From a checkpoint of a small transformer trained on Wikipedia: a variant of SOAP for these matrices, 150M tokens.
Each number is 128 + 24 x the weight over its row's rms, rounded and kept within 0 to 255. Layers, rows and columns count from 0. The size above them is the row's rms in percent of the matrix's.

# layer 8 MLP down (transposed), 448x160, rms 0.0758, rows 28-42, columns 0-159
size [103 103 101 101 101 108  91 103 103 104  98  98  99 101 106]
[[128 121 110 127  97 120 153 138 107 120 145 159 157 126 117 166 157  93 125 136 185 107 145 146  65 136 161  95 119 103 153 123 155 117 122 158 124 100 124  98 118 109 115 130 165 178 115 142 114 144 150 114  93 132  94 138 134 102 171 153 126 123 147 102 144 119 138 153 116 132 130 124 108 164 143 115 138 137 128 148 144 139 133 181 202 122 159 138 137 173 130  87 150 137 170 145 134  97 108 144 122 111 101  99 168 117 147 103 146  83  88 116 160 109 121 135 158 150 145 116 116 109 145 115 108 144 135  82  68 140 146 129 137 140 124 120 119 149 116 105 116 143 114 136  94 149 190 135 145  77 157 127 147 119 148 110 129 153 109 121]
 [129 157 137 136 155 121 123 126  52 111 121 107 115 100  95 131 121 159 135 174  82 148 151 171 132 150 101 112 112 155 143 115 114 149 149 120 106 123 109 146  90 143 156 135  90 150 119 192 139 110 155 128 169 139 140 120 122 128 128 117 146  80 132 151 154 142 133 150 156 121 175 150 141 111 103 167 124 113 152 134 109 144 113  93 118 130 116 163 138  98 136 147 141 120 131 119 148 161 107 157 137 136 125  60 105 135 122 123 113 145 116 139 122 113 124 151 138 122 149 119 106 119 156 115 122 128 129 124 114 149 200 154 140  76 172 140 149 137 116 118  96  70 128 150 181 104 111 106 124 141 119 130 148 160 137 138 133 125  74 167]
 [144 100 107 152 127 162 100 138 110 123 108 109 110 113 131 129 136 136  91 124 137 123  73 106 129 177 146 156 151 110 129  84 139 110 130 134 148 154 108 129 150 122 142  95  93  90 134 129 140 158 119 109 111 101 132  80  96 116 135 139 103 105 161 138 119 111 144 146 174  96 125 148 111 166  87 150 100 106 134 116 169 141 136 112 131 107 146  91 134 134 147 156 126 100  85 144 154 105 107 101  87 145 144 131 116 121 142 131 130 138 145 146 151 192 171 115 108 116 134 156 124 139 161 152 118 129 159 104 102 118 125 164  83  97 128 171 160 164 151 132 117 131 113 112 171 108  69 142 142 145 100 125 182 117 133 147 146  96 165 104]
 [154  92 158 162 187  92 121 155  92 104 106 135 170 131 137 132 159  98 129 139 119 137 147 113 136  72 140  90 142 132 133 166  77 146 136 104 132 104 135 100 159 148 145 142  91 105 112 128 114 150 103 121 149 106 115  94 123 161 133 114 137 134  95 121 103 100 138  86 125 138 104 117  94 157 141 130 141  99 125 135 147 148 124 117 122  97  99 125 158 154 157  82 134 130 111  92 162 122  81 132  89 131  85 103 125  88  94 108 139 111 142 120 172 155 124 156 137 141 145 138 136 143 150 172 140 131 105 138  82 143 133 120 135 114 145  95  98  94 132 144 120 142  94 120 126 116 129 136 102 128 123 167 126 154 157  81 147 126  95 186]
 [ 89 100 139 129 155 134 135  94 157 155 125 114 172 121 154 151 128  86 154 139 190 123 159 100  94 155 146 169 139 108  87 155 102 163 104 145 138 139 119  87 152 138 130 120 145 101 118 109 198 135  99 115 115  79 154 101 137 145 155 130 113 143  86 127 100 122 142 101 108 130 125 114 145 133 122 135 120 111  94 144 118 139 125 144 139 108  85  94 102 164 127 105 118 122 154 136 131 122 120  97 138 130 129 168 120 136 124 123 130 114 123  55 105 113 159 152 132 174 136 134 112 150 130 151  86 165 130 102 127 134 158 148 165 168 141 152 107 106 153 141 112 150 104  92 122 139 132 158 120 140 142  76 106 127  87 158 125 141 152 127]
 [112 153 102 129 155 130 143 106  95 143 141 153 148 148 191 148 117 156  99 133 142 142 101 174 123 137 152 136 105 161  87 119 149 125 114 125 146 135 135 140 111  75 165 145 132 170 145 139 113 117 116  87 173 129 138 120 129 161 129 121 183 137  75 114  96  97 133 122 103 127 105 141 112 128 164 124 142 101 118 100 137 103 148  89 112 121  85 168 121 128 124 106 141 128 120 137 148 124 165 161 147 116  78  91 135 143 131 143  92 108 148 160 142 112 125 131 136 114  74 140 116 163 120 123 122 117 101  79  95 124 119  93 126  89 158 111 125 155 134 105 131 167 106 115 110 145 163 133  73 127 129 126 172 130 144 108  71 143 130 125]
 [110  82 118 175 105 110  96  80 113  64  90 162 148 139 130 112 121 112 101 141 140 126 101  88 110 138 152 123 151 108 120 125 179  72 115 156 153 132 128 111  86 148 116 143 131 106 146 124 115 102  90 161 152 150 114 135 125  87 125 156 158 121 108 135 122 114 151  77 110 147 133 122 111 168 121 101 117 136 138 136 117 128 127 134 121 120  96 150 139 147 161 133 147 139 122 160 147 153 118 102 107 131 134 156 157 128 114 170 163 129 162  92 157 154 139  78 113 127 161 118 120 112 136 166 132 143 121 123 134 112 111 130 141  78 143 161  87 146 144 154 158 148 140 134 166 109 130 121 161 123 163  89 116 182 113 149 142 139 149  84]
 [137 118 125 100  98 159 102 146  94 129 167 120 108 152 109 138  86 137 152  85 144 117 196 154 128 150 118 151 151  98 118 117 156 123 137 108 109 159 154 145 113 128 155 179 119  97 168 128 115 109 128 106 117 143 139 165 160  98 131  83 102 145 123 135 113 131 175 121 120 144 148 144 104 137 126 160 145  76 151 107 170 130 158 119  89 155 137  87 158 114 107 118  87 144 142 103 143 181 136 129 153 148 131 102 122 114 133  98 146 102 119 142 142 154 114 147 137 142 177 123  88 116 113 148 110 138 110  89  84 140 128 120 158 144 106 159 168 118  97 112 116 163 153 170 117 146 146 125 117 130 124 122 147 107 100  97 164 152 135  97]
 [ 95 130 142 118 131 112 132 123 165 111  85 106  99 135 108 139  95  90 138 119 141 155 177 151 128 136 124 171 125  97 125 107 145 102 107 126 112 114  76 150 111 112 147 156 113 138 146 179 100 125 144 145 168  65 153  99 108 101 169  96 126  82 141 153 176 168 129 142 145  94 108 136 165 132 138 120 128 144 130 147 146 119 147 157 147 132  76 150 117 126 140 143 115 143 105 150 139 160 152 156 141 131 168 170 134  99 170 149  88 187 139 117 150 139 129 144 142 152 106 111 143 133 146 100 162 127 104 107 118 142 138 103 151 112 128 130  86 135 140 124 137 122  85 100 132 117 133 109 136 133 152 154 132  92 126 159 173 102  99 117]
 [153  98 122 129 151 131 166 115 181 129 149 123 176  75 151 152 146  91 118 119 159 143 109  94 149 133 117 102  96 114 133 169 149  99 115 132 122  98 130 141 105 133 165 106  70 166 131 142  94 134 141  75 135 132 135  86 158 113 151 176 137 167 183 130 116 135  99 111 112 123 158 139 127 126 133 167  94  97 111 142 141 129 157 128 152 139 107  74 117 120 103 111 158  97 150 149 122 112 139 126 109 160 142 148 105 151 175 139 139 129 166 133 134 112 108  67 118 139 143 151 130 133 171 112 145 125 127 139 172 135 130 121 105 120 121 162 120 138 106 132 132 117 172 122 173 154 134 114 127 104 138 124 138 107 171 125 116 167 130 136]
 [101 120 129 135 134 125 132  95 164 121  87 115 123 128  89 169 147 105 169 131 141 156 132 123 135  93 142 118 118 151 187 118 118  83 118 109 136 145  74 119 122 150 148 155 114 138 131 113 134  93 129 113 112 108  98 108 124 118 153 166 137  90 105 127 141 101 110 139 154 127 132  83  95  98 139 111 149  91 159 145 123 157 145 179 131 111 102 137 111 122 134 139 114 176  76  93 122 147  99 116 159 110 194 139 115 173 139 160 118  91 180 152 113 127 129  76 127  97 139 133 115 147 120  89 114  96 142 134 129 102 166 172 151 108 135 144 121 128 118 130 112 144 137 166 135 115 124 146 133 105 122  98  90  99 167 132 126 150 157 130]
 [170 130 162 109 120  82 146 134 176  99 141 137 116 123  94 132 114 113 104 122 112 137 103 118 103 129 102 131 129 142 110 101 104 145 138 148 140 105 123 136 168  88 115  97 152 154 135  92  97 105 126 114 147 129 132 154 155 168 112 116 161 156 132 113  87 100 151  99 123 135 142 170 184  81 152 124 135 161 126 190 122 156  68 151 159 125 110 162 119 179 147 121 172  79 128  89 135 106 133  93 111 118  81 131  94 131 146 143 109 133 157 141 151 130 123 125 138  90 123 106 154 152 124 133 152 183 122 130 109 120 160 110 124 121 145 127  77 110 133 119 136 142 105 112 128 125 143 151 106 133 155 138 125 165 130 137 130 167 144 153]
 [190 137 135 114 138 117 120 127 132 129 115 129 152 147 118 116 116 113 144 101 145  90 145 109 149 134 118 107 123 114 115  75 137  69 195 134  98 102 126  91 106 124 141  82 162 120 132 156 124  96 102  96 149 120 139 129 101 148 141  91 143 128 133 147 133 130 157 127 140 124 139 124 105 145 128 155  98 101 125 122 133 128 118 150  75  90 167  89 101 143 119 115 147 102 111 125 137 131 101 152 128  76 157  75 116  97 109 130 134 118 145 118 115 129 110  97 142 158 101 113 132 162 121 145 110 116 126  66 175 134 120  79  82 134  72 118 129  91 136 139 116 134 158 123  74 126 170 120 112 140 121 147 127  85  99 107 121 123 103 120]
 [112 150 155 184 110 146 145 109 116 138 122 135 121 114 107 128 139 145 133 186 135 106 137 130 139 122 125 103  79 112 119 118 146 106 164  86 118 150 128 110 124 122 122 104 151 125  90 134  96 104 139 158 146 125 130 113 119  91 134 141 136 105 105 122 163 123 126 131 152 150 141 121 106 151  96 124  69 142 125 160 107 154 154 181 176 153  79 118 146 123 173 130 136 150 144 194 117 103 110 149 157 150 170 115 148 144 127  99 113 100  84 157 121 102 115 138 120 139  97 109 158 166 130 148  87 174 122 151 150 142 100  93 113 130 132 158 153 141 122 145  66  82 128 131 139 164 162 121 132 147  95 158 133 116 149 137 105 120 124 142]
 [161 157 139 121 132 127 114 117  93 138 131 128 167 166 135 160 128 117 105 130 174  95 157 106 127 116 144 144 122  96  95  80 119 116 155 141 125 141 118 155 117 141 159 139 153 166 122 135 129 131 154 124 181 132 116 137 133 101  88 159  97 117 134 149  97 134 128 137 111 154 126  87 113 127 195 139  73 144 120 147 145  88 136 151 128 125 170 122 146 150 103 150  94 135 136 104 151  94 178 113 142  80  99 134 108 113 138 114 110 161 137 111  88 133  80  97 139 145  95 137 148 107 110 126 121 139 111 142 157 146 128 124 177 133 148 152 131 121 150 139 148 137 111 125 101 139 167 101 171 134 133 152  83 112 102 111  93 121 192 148]]
# layer 8 MLP gate, 448x160, rms 0.0755, rows 29-42, columns 0-159
size [103 109  93 107 110 101  99  92  94  99  99  92 102  97]
[[113 122 109 140 124 122 131 101  60  97  77 100 143 134  97 136 107 146 154 108 112 160 117 166 113  91 130 122 118 164 143 152 114 129 160 165 102 120 128  79  69 151 176 128 155 131  60 155 128 143 163  94 139 130 160 137 115 118 153 126 114 113 123 134 122 112 140 140 149 128 139 114  92 145 119 159 123 142 144 106 118 163  99 169  93 129 101 172 126 119 130 108  90 114 144  99 129 146 126 113 148 128 183 119 115 120 109 154 123 146 104 128 109 106  92 150 134 124 147 150 150 116 122 141  99 109 127 137 120 166 129 147  68  85 121 146 120 130 135  98 113 116 116 116 157 153 154 164 169 151  90 122 169 144 110  94 111 124 121 152]
 [ 91  93  77 158 129 153 130 136 127 139  87 153 166 114 149 152 130 125 138 124 125 110 150 126 122 122 125 152 148 104 133 114 132 136 149 130  78 136 138 133  70 156 133  78 135 132 181 146 115 121 125 150  98 124 161 126 119 152 133 139 128 105  98 130 151 143 131 161 124 135 131 109 127 133 112 121 138  81 111 150 130 155 106  96 123 121 106 121 153 119 102  97  98  62  93 124 155 108 143 145 139  87 103 108 163 133 150 110 129 153  75  94 115 149 154  99 100  92 130 121 122 120 165 146 100 148 166 129 134 190 127 140  86 124 151 185 138 141 134 188 148 109 120  90 146 135 150 119 114 133  91 156 110 116 154 140 118 120  87 124]
 [149 160  66 134 161  89  86 145 128 137 155 121 159 135  80 133 112 113 120 168 111 126 113  93 133 139  96 121 137 159 141 109 120 126 132 143  49 144 118 128 142 160 155 135 102 145 145 135 157 122 107 127  84 156 142 137 123 155 135 107 143 103  68 144 103 138  89 154 108 111 124 178 126  99 105 113  99 147 105 136 129 123 117 136 102  97 162 137 122 115 139 124 147 117 118 146 128 154 152 109 120 128  87 130 161 118 112 135 104 133 108 113 175 106 140 117 140 131  95 116  71 121 117 122 131  98 127 126  75 153 144 138 139 122 138  90 145 144 107 165 107 101 114 137 171  79 116 112 130 121 107 113 146 128 200 141 126 133 124  89]
 [119  93  91 134 157 150  91 130 144 139 106  97 135 171 135 157 123 116 150 109 118 109 159 140 153 125 165 142 179 136 118 104 114 124  99  93 153 141 157 152 154 147 156 150 131 137  85 113 150 148  92 150 115 145 154 163 160 158 113 152 136 142 129 108  84 111 111  55 138 112 143  99 136 118 121 136 122 112  70  96 163 152 130 140 129 113 133 148 119 113 139 111 114  81 121 187 122 114 124 169 104 126 133 118 102 136 134  99 158 129 178 136 125 117 132 156 140 142 138 141  80 137 121 135 102 108 145 147 146  99 157 129 108 123 170 142 146 100 105 137  92 124 138 117 103 113  93 116 129  69 122  93 120 177 113 114 139  96 105 107]
 [106 134 114 118 163 116 130  86 137 131 149 136 132 136 130 113 111 102 115 170 149 106 159 138  88 157 119 202 140 114 183 100 108 125 133 134 106 117 125 142  86 103  94 131  70 119 124 109 144 104 137 136 110 137  99  96  99 133 103 139  91 122 141 157 148 104 124 135 155 154 101 143 120 156 148 119 159 122  67 151 119 161 114 115 163 166 161 122 110 157 148 142 130 150 104 113 141  84  86  99 136 143 130 148 105 164 113 160 101 109 157 140 169 124 152 156 115 118  89 105 112 125 153 114 152 125 118 111 142  93 111 135 117  86 146 141 153 132 122 153 114 139 153 132 127 137 116 139 133 156 151 165 112 146  61 106 140 108 168  97]
 [109 125 143 165 174  92  92 127 157  59  99 138 116 123 144 140 118 129 158 105 140 141 123  90 116 138 136 124 138 131 103 128 147 115  98 171 146 145 130 144 116 142 162 150 125 123 105 171 148 159 123 139 162 150 101 102  90 121  69 142 139 161  79 100 128 103 122  85 126 137 144  94 160 172 118 113 118 175 145 133  63 130 140 100  97 106 142 137 124 102 139 157 110 103 127 129 147 146 110  96 124 136 136 128 137 149 117 150 112 151 149 112 117 132 169  84 102 104 137 139 107 123 127 113 157 102 167 130 112  85 120 148 118 117 173 158 108 122 135 136 142  99 110 143 135 148 138 147 179 101 138 109 124 143 127 173 155 172 137 100]
 [165 140  96 138 128 142  81 149  62 122 149 143 107 118 129 141 129 149 158 117 172 129 157 110 139 159 129 111 147 135 116 130 150 145  82 138  68  91 131 123 139 128 116 168 110 111 119 127  92 155 117 121 143  76 152 114 118 131 152 103 134 142 115 104 102 133 140 137 132 139 131 114 147 112  78 153 147 156 104  92 112 108 148  87 107 146 129 130 109  89  87  98  76  93  95 109 118 102 116  83 118 168  80 103 140 113 157 147 142 116 144 110 114 102 136 138  97 127 162 141 111 178 158  99 102 124 140 148 170 127 150  99 151 145 111 143 126 120 122 123 138 172 150 142  91 132 137 121 128 167 137 154 134 126 113 124 137 171 111  92]
 [116 123  84 127 139  80 130  87 127 128 119 125 136 107 149 136 113 141 132 120 133 125 112 145 147 146  72 141 137 129 139 102 107 127 130 138 145 102 136 130 140  67 140 135 156 139 122 130 120  81  99 127 155 134 134 126 166 161  89 153 128 175 158 141 105 107 131 137 152 176 130 114 139 176 113 157 110 141 108 137  65 126  80 128 146 137 108 108 111 178 147 133  89 131 138  78 111 150 133 161 152 121  92 110 135 151 115 124 108 132 129 115 140 165 136 145 126  65 164 120 147 149 129 160 166 137 144 127 140 121 132 129 111 100  67 128 120 136  92 110 166 178 133 111 142 142 161 132 166 168 134 149 125 128 151 103 114  95 123  82]
 [ 97 136 174 152 107 154 103 138 106 158 162 118  75 131 148 132 122 176 163 139 104 124 151 114 135  66 111 110 140 151 136 112 114 115 148 108 158 147  91 122 126 118 130 110 140 144 154 115 141 141  83 136 109 117 125 127 152  98 107  99 134 128 110 171 178 112 142  83 146 118  79 117 133 137 100  53  92 111 157 129 103 159 141 110 123 140 128 145 123 143 150 114 128  96 159 121 103 133 134 145 124 135 121 134 131  72 171  99  95 119 101 125 125 113 116 119 124 148 143 172 164 141 147 130  91 135 138 157 144 130 143  98  99 119 160 130 157 146 137 143 183 100 145 120 113 163 103 140 130 150 103 163 126 114  75 164 138 112 128 114]
 [165 118 118 146 155 160 147  91  98  72 107 142 132 110 103 151  95 145 107 118 109 118 152 154 130  86 145  82 153 117 175 117 101 119 109 102 138 172  99 134 151 112 116 136 185 159 118 107 132 141 141 106 114 136 149 142 113 116  75 135 118 112 100  99  45 174 102 132  97 122 168  87 152 109 124 110 127 156 112 141 108 168 142 162  90 101 130 117 136 136 139 103 109 119 176 138 152 110 146 143 114 132 128 107 133 128 125 146 134 130 150  97 128 152 144 157 140 143 144 160 126 144 110  98 147 114 137  99 128 179 131 151 121  89  99 107 100 126 138 180 144  91 146 124  93 123 144 114 116 134 138 132 120 138 117 135  95 118 125  94]
 [116 176 124 160 123 137 139 118 100 147 158 132 176 148  94 117 178 165 134 168 162 129 156 165 130  45 102 137  98 115 108 140 139 109 150 117 119 143 149 167 119 119 147 144 160 109 127 133  92 117 105 103 143 154 101 136 127 134 161 144 109 126 171 112  97 104 153 121 110 147 128 122 102 115 106 119 122 161 110 122  94 123 168 110 113 100 167 100 121 134 117 125 127 134 133  95  96  65 146 149  79 145 159 131 120 114 106 133 158 109 121 116 112 105 136 147 130 102 125 158 122 135 103 115  98 166 141 131  92 158 127  86  79 125 157 137  91 101 135 100 111  91 136 181 117 110  96 135 132 121 102 137 131 126 126  98 111 154 131 117]
 [174  80 146 157 159 134 146 127 136  96 137 149 133  66 128 158 110 146 108 180 122 125 120 114 127 133 119 132 153 129 157  60  99 149 166 116 109 144 169 148 163 124 134 142 120 162 110 109 143 119 141  98 108 125 157 133  96 136  70 127 138 115 132 122 146 137  61 120 140 117 120  88 142 119 116  97 149 110 103  94  84 150 123 126 128 189 121 169  98 126 158 104 130 157 135 100 117 133  99 126 136  98  82 130 132 111 121 141 145 140  92 124  75 118 129 173 119 117 111 136 134  96 136 109 161 151 110 118 131 129 147 134 136  99 118 106 100 130 151 145 104  79 181 170 122 123 153  95 113 113 112 141 119 137 124 120 129 120 132 129]
 [134 164 122 153  96 119 121 101 132 160 126 120 169 121  70 114 126 128 150 115 143 161 134 118 103 139 126 131 137 130 124 118 149 120 100 109  71 136 121 124 123  96 156 113 125 133 159 154 101  95 125 149 116 116 129 109 121 152 119 105 103  93 125 108 175 111 154 161  82 168 152 149 145 152 131 159 139 116 165 126 170 127 108 133 121 112 151  93 143 157 121 126 131 138 151 152 141 134  86  98 147 144  86  94 157 116 202 145 103 109  99 114 114 159 116 158 127 108 129 151  86 112 114 158 119 129  77 110 156 155 149 104 148  94 155  80 132 102 102 130 128 138 102 121 128 154 152 149 104 172 134 101 130 117 167 166 112 152  85 118]
 [144 132 108 175 143 145 158 112 155 116 130 125 148 131 118 147 152 159 121 114 102  84 153 134 140  89 119 168 116  94 127 111 126 121 178 128 129 159 101 140 145 151 125 163  99 142 118 127 130 167 176  79 157 109 126 157 125 123 149 122 147 104 158 140 123 119  86 134 164 110 172  92 110  90  91 135 137 121 132  96 106  99 151 116  81  90  94  97 121 109 140 127  89 127 158  95 170 119  99 145 124 110 174  77 126 162 135 132 125 161 126 121 103 129 134  98 150  99 165 147 118 151 112 148  97 138 159 161 188 129 146 141 132 148 105 114 110 151 135 134 100  84 101 147 101 149 146 128 106 136 111 128 145 107 107 137 107 141 100 144]]
# layer 8 MLP up, 448x160, rms 0.076, rows 29-42, columns 0-159
size [100  99 100 108 109  99  97  89  95  99 105  92  99 104]
[[122 135 126 115 121 163 154 112 136 151 101 159 125 129 157 136 106 114 155 140 150 178 112 138 173 111 153 109 146  92  99 137 110 134 106 178 208 128 124 126 117 143 137  98  73 110 185  94  67 135  98 155 151 101 102 114 129 110 119 116 106  97 140 112 112 162 144 105 102 148 127 140 119 106 183 119 131 140 135 150 146 113 146 155 111 114 170 110 117 144 113 118 131 127 139 142 134 149 104 133 101 166 111 159 121 157 126 123 149 104 133 121 129 103 140 117  97 113 147  99 110 112  79 109 107 130 143 149 135  91 165 113 115 152 134 105 135 156 136  84 136 130 134  90 130 123 143 170 153 142  97 101 141  99 165 128 108 174 100 105]
 [111 142 135 143  91  85 151 126 118 145  88 141 103 123 118 134  84 115  80 131 116 103 128 124 133 138 152 123  91 154 154 138 135 126 112 112 133 106 130 169 158  89 141 145 103 122 138 149  94 111 124 135 174 132 109 132 175 170 111 114 130 167 151 127 137 132 160 131 121 155 143 116 122 167 124 140  88 134 128 165 137 110 127 116 148 106 141 108 135 174 116 124 133 147 151 127 128 130 142 150 139 116 151 143 133 132  95 134 128 115 125 113 173 102  83 107 101 113 172  87 123  86 126 115 169  97 133 104  79 136 110 144 144 115  74  85 159 153 131 118 178 147 148 161  58 101 155 148 136 158 153 148 107 192 139 137 144 129 134 113]
 [113 143 106 151 118 148 142 130  70 105  99 147 104 142 147 115 109 135 131 106 133 129 122 112 119 126 128 141 121 110 151 143 141 122 106 169 118 168 164 165  95 102 131 122 122  96 147 109 135 151  90 140 100 131 165 163 144 137 144 140 130 159 139 107 124 122 131 157 192 144  86 187 138 123  93 166 174 162 143  78 172 164 147 126 144 138  92 138 120 168 112 139  93 162 123 119 137  90 153 102  89 154 133 160 124 156 129 175 142 164 109 123 111 167 123 103  64 155 128 138 117 108 129 159 138 120 108 102 156 137 128 146 123 118 118 170 117 130  87 139 108 105  99 126  84 138 138 148 136 157 127 160 141 123 143 126 144 137 152 136]
 [116 116 130 113 138  81 138  93 149 105 158 145 116  91 110 109 113 120 153 169 118 114 110 135  82 161 129 152 130 136 124 139 107  90 187 124 144 118  84 181 125 107 147 125 148 113 139 163 161 140 106 115 147 129  97  94 119 107 109 147 109 100 147 166 158 118 115  71 156 148  96 165 148 133 113 158 104  90 166 131 150 126 151 128 175 140 130 140 103 130 131 159 116 114 118 105 114 122 128 155 123  91  94 136 129 119 121 133 131 132 133 188 107 138  93 110 151  92 109 115 141 102 123 129 165  96 143 143 142 161 118 136 161 169 138 151 162 146 116 134 118 133 155 150  92 128  90 177 127 140 175 117 133  83 108 150 159 145 138 132]
 [151 134 158 135  98 141  92 131  90 128 103 124 130 158 155 137 192 159 113  95 163 136 140 110 165 141 142 125 153 116 120 128 152 163  94 160 156 122 100 136 155 147 173 111 117 120 155 144  86 107 146 104 148 152 156 130 173 123 155 119 147 147 157 101 140 129 144 155  75  95 112 100 151  92 115 128  93 115 183 124 102 146 122 144 108 130 139 115 143  87 149 137 125 155 105 129 121 146 149 166 136  83 119 124 149 110 140 127 164 109 101 129  74 118 103  97 162 122 147 194 130 104 115 156 134 116 138 145  97 126 130 148 162 154 128 133 126  88 112 147 116 134 105 108 137 116 150 123 117 146 127 130 145  92 149 124  69 143 127  89]
 [180 140 121  89 129 148 166 142 110 146 174  99  89 134 119 139 148 127 184 166 151 124 115 154 120 125  91 160 157 111 139 179 107 135 160 139 148 125 111 120 129 123 167 115 122 146 101 131 132 152 118 153 149 110 122 158 101 163 115 128  95 171 158 137 175 105 103 135 133 123 140  88 131 116 127 134 148 119 188 110 116 138 126 113 110 120 141 112  82 133  79 133 115  90 130 113  76  90  65 113 120 147 127  84 101 139 138  79 133 132 123 150 132 107 138 134 163 107 131 178 119 136 143 107 111 175 173 122 149 133 164 174 116 136 143 141 113 116 144 113 130 107 135 148 116 158 129 121 132 155 136 147 144 116 107 125 122 104 144  99]
 [187 164 124 113 104 156 101 140 159 123 129  78 146 146 143 127 110 122 161 150 152 126 143 129 134 107 124 156 120 130 118 120 170  84 112 123 115 117 139 148 118 128 161 129 138 135 138 169 126 168 140 127 102 125 115 116 164 127 153 135 121 138 116 111 120  95 128 120 134 126 108 148  89 144 121 150 149 154 132 104  81 130 119 107 122 162 138 126 111  96  80 129 143 123 122 140 102 138 154 111 123 207  88 116 130 117 175 107 149 126 135 138 157 136 146 119 120 116 135 138 114 103 175 114  98 149 133 128 128  96 104 119 167 140 121 123 180 115 121  98 127  99 169 144 148 138 112 105 121 189  94 203  80 109 160 139 126 108  85  88]
 [155 111 121 144 135 117 116 122 162 133 115  94 154 166 113  93 117 136 102 154 102 165 147 146 110 121 148 198 117 130 135 111 126  88 151 135 119 135  69  91 159 139 113 171 127  75  96 148 131 146 110 133 116 107  87 127  75 105 127 106 102 127 144 105 127 150 117 165 107 130 125 177 107 121 167  94 118 155 118 146 115 122 134 159 101 164  86 108 160 108 131 139 161 152 125 155 127 123 127 128 109 156 160  84 139 141 177 113 137 187  91 117 144 159  94 140 121 114 153 115 115 106  79 116 118 104 121  76 109 106 169 140 123 120 125 145 128  98 156 122 119  91 144 122 178 125 122 121 120 125 125 126 107 122 117 146 129 112 145 138]
 [114 155 178 113 103 123 164 141 123 165 133 105 116 127 162 137 160 138 143 130 154 119  94 117 160 123 109  96 122  87 135 162  86 138 130 117 128 105  90 131  81 123 154 129  96 145 157 173  97 163 120 174 162 113 144  96 174  86 137  91 125 116 129 152  99 126 156 110 148 148 116 152 145 128  99 119 130 124 147 116  99 151 149  86 110  79 161 120 122 118 101 107 131  73 155 131 144 116 105 158 110 150 133 146  97 137 145 121 138 147 118 159 114 145 167 126 124  95 125 138 174 149 137  97 166  93 150 119 162 130 136 118  95 137 133 152  94 120 140 121 135 107 180 117 129 134 115  87 147 143 188 142 118 159  91 121 126 122 126 127]
 [198 122 119 137 153 125 144 131 133 118 149 101 172 115  88 126 112 141 110 126 163 152 121 108 118 114 136 152 123 118  93 115 172 171 119 100 122 167 129 117 148  91 105 134  98 103 106  91 113 163 157 116 142 110 136 113 107 137 165 132 118 130 143 129 160 109 127 149  90 137 169 125 126 130 176 115 124 121 115 143 148 139 117 151 155 131  91 156 131 148 132 124  98 114 152  68  99  91 157 112 160  97 142 124 158 103  85 121 115 163 136 147 148 100 106 158 141 105 114 142 150 133  76 113 168  82 144 120 135 146 164 108  92 120 112 135 107 142 144 118 134  99  81 159 104 104 110 134 105 115 150 123 154 168  99  78 122 131 111  99]
 [126  99 135 119 160 139 155 119  92 109 106 127 134 118 120 165 132 132 167 126 114 124 175  73 135 145 137 123 144 117 123 167 150  99 138 125 165 113 106 102 170 163 141 134  91 164  93  81 144 134 113 112 116 116 158 117 110 148 127 138 128 101 170 116 105 148  96 132 172  73 132  98 166 131 101 123 158 140 112 103 141 141 109 167 134 116  75 109 157  95 118 111 138 152 125 108 139 122 102  97 118  83 131 118 157 133 159 117 103 117 134 110 140 132  86 135 151 125  70 139 141 146  92 132 137 147 145  98  75  94 141 126 115 156 192 140 130 161 133 147 116 178 115 147 154 102 101 141 114 142 131 101 120 126 107 107 108 119 146 105]
 [166 100 139 132 161 133 172 117 170 128 154 123 107 105 132 123 102 141 133 155 112 119  89 116 111  98 124 114 106 116 130 124 145 117 134 120 110 138 143 109 133 155 132 176 208 189 122 110 102 105 134 127  93 162 141 163 139 135 101 119 115 107 158 157  90  99 145 170 125 149 107 141 127 151 137 131 148 124 149 132 126 142 105 159 108  93 118 134 127 160 121  96 123 168 118 123 123 117 116 119 115  80 127 124 120 114 113  97 157 110 132 110  98  79 125 165 130 163 147 171 109 171 119  97  91 129 127  55 101 102 117 126 100 101 174 152 134 137 112 182 146 105 146 133 141 142 120 114 122 147  94 155 107 141 105 154 139 127 155 134]
 [126 122  70 124 132 116 134 125 106 136 135 106 108 134 121 124 106 197 118 150 124 103 138 134  98  83 152 157 128 124 102 141 116 148 111 135 136 117 130 120  88 117  86 111 116 153 116 135 164 124 113 109  77 139 114 192 109 125 151 118 131  99 121 141 118 148 118 130 143 133 130  97 120 124 119 101 145 121 149 134 127 117  92 161 159 105 104 108 141  76 124  90 165 102 167 105 145 109 170 116 129 114 116 133 134 113 108  73 103 159  81 168 127 127 145 136 101  80  99 119 170 162 141 134 135 128 133 127 132 133 140 139 116 126 136 166 141 133 142 138  88 115 129  69 177 167 129 116 134 118 101 156 143 146 167  85 117 128 177  85]
 [120 114 125 123 141 132  89 102 124 115 100 148 122 155 109 158 127 134 140 116 137 148 129 121 123 122 128 130 150 131 116 135 110 129 146  88 124  99 155 181 103 112 125 143 143 138 131 117 130 145 139 145 174 140 146 131 146 152 149 147 158 125  96 169 125 171 115 113 133 138 132  99 136 148 166 118 142 126 144 107 110  77  82 108  83 184 154 192 162 123 119 141  96 160 121 168 104 135 132  62 139 111  89 181 120 130 140 164 112  85 117 122 170 155 108 149 119 110 140 127 136 140 134 115  95 151 114 198 109 128 124 170  99 121 156 112 105 161 110 121 112 155 148 150 146 153 156 139 139  95 118 158 138  99  85 151 162 129 124 132]]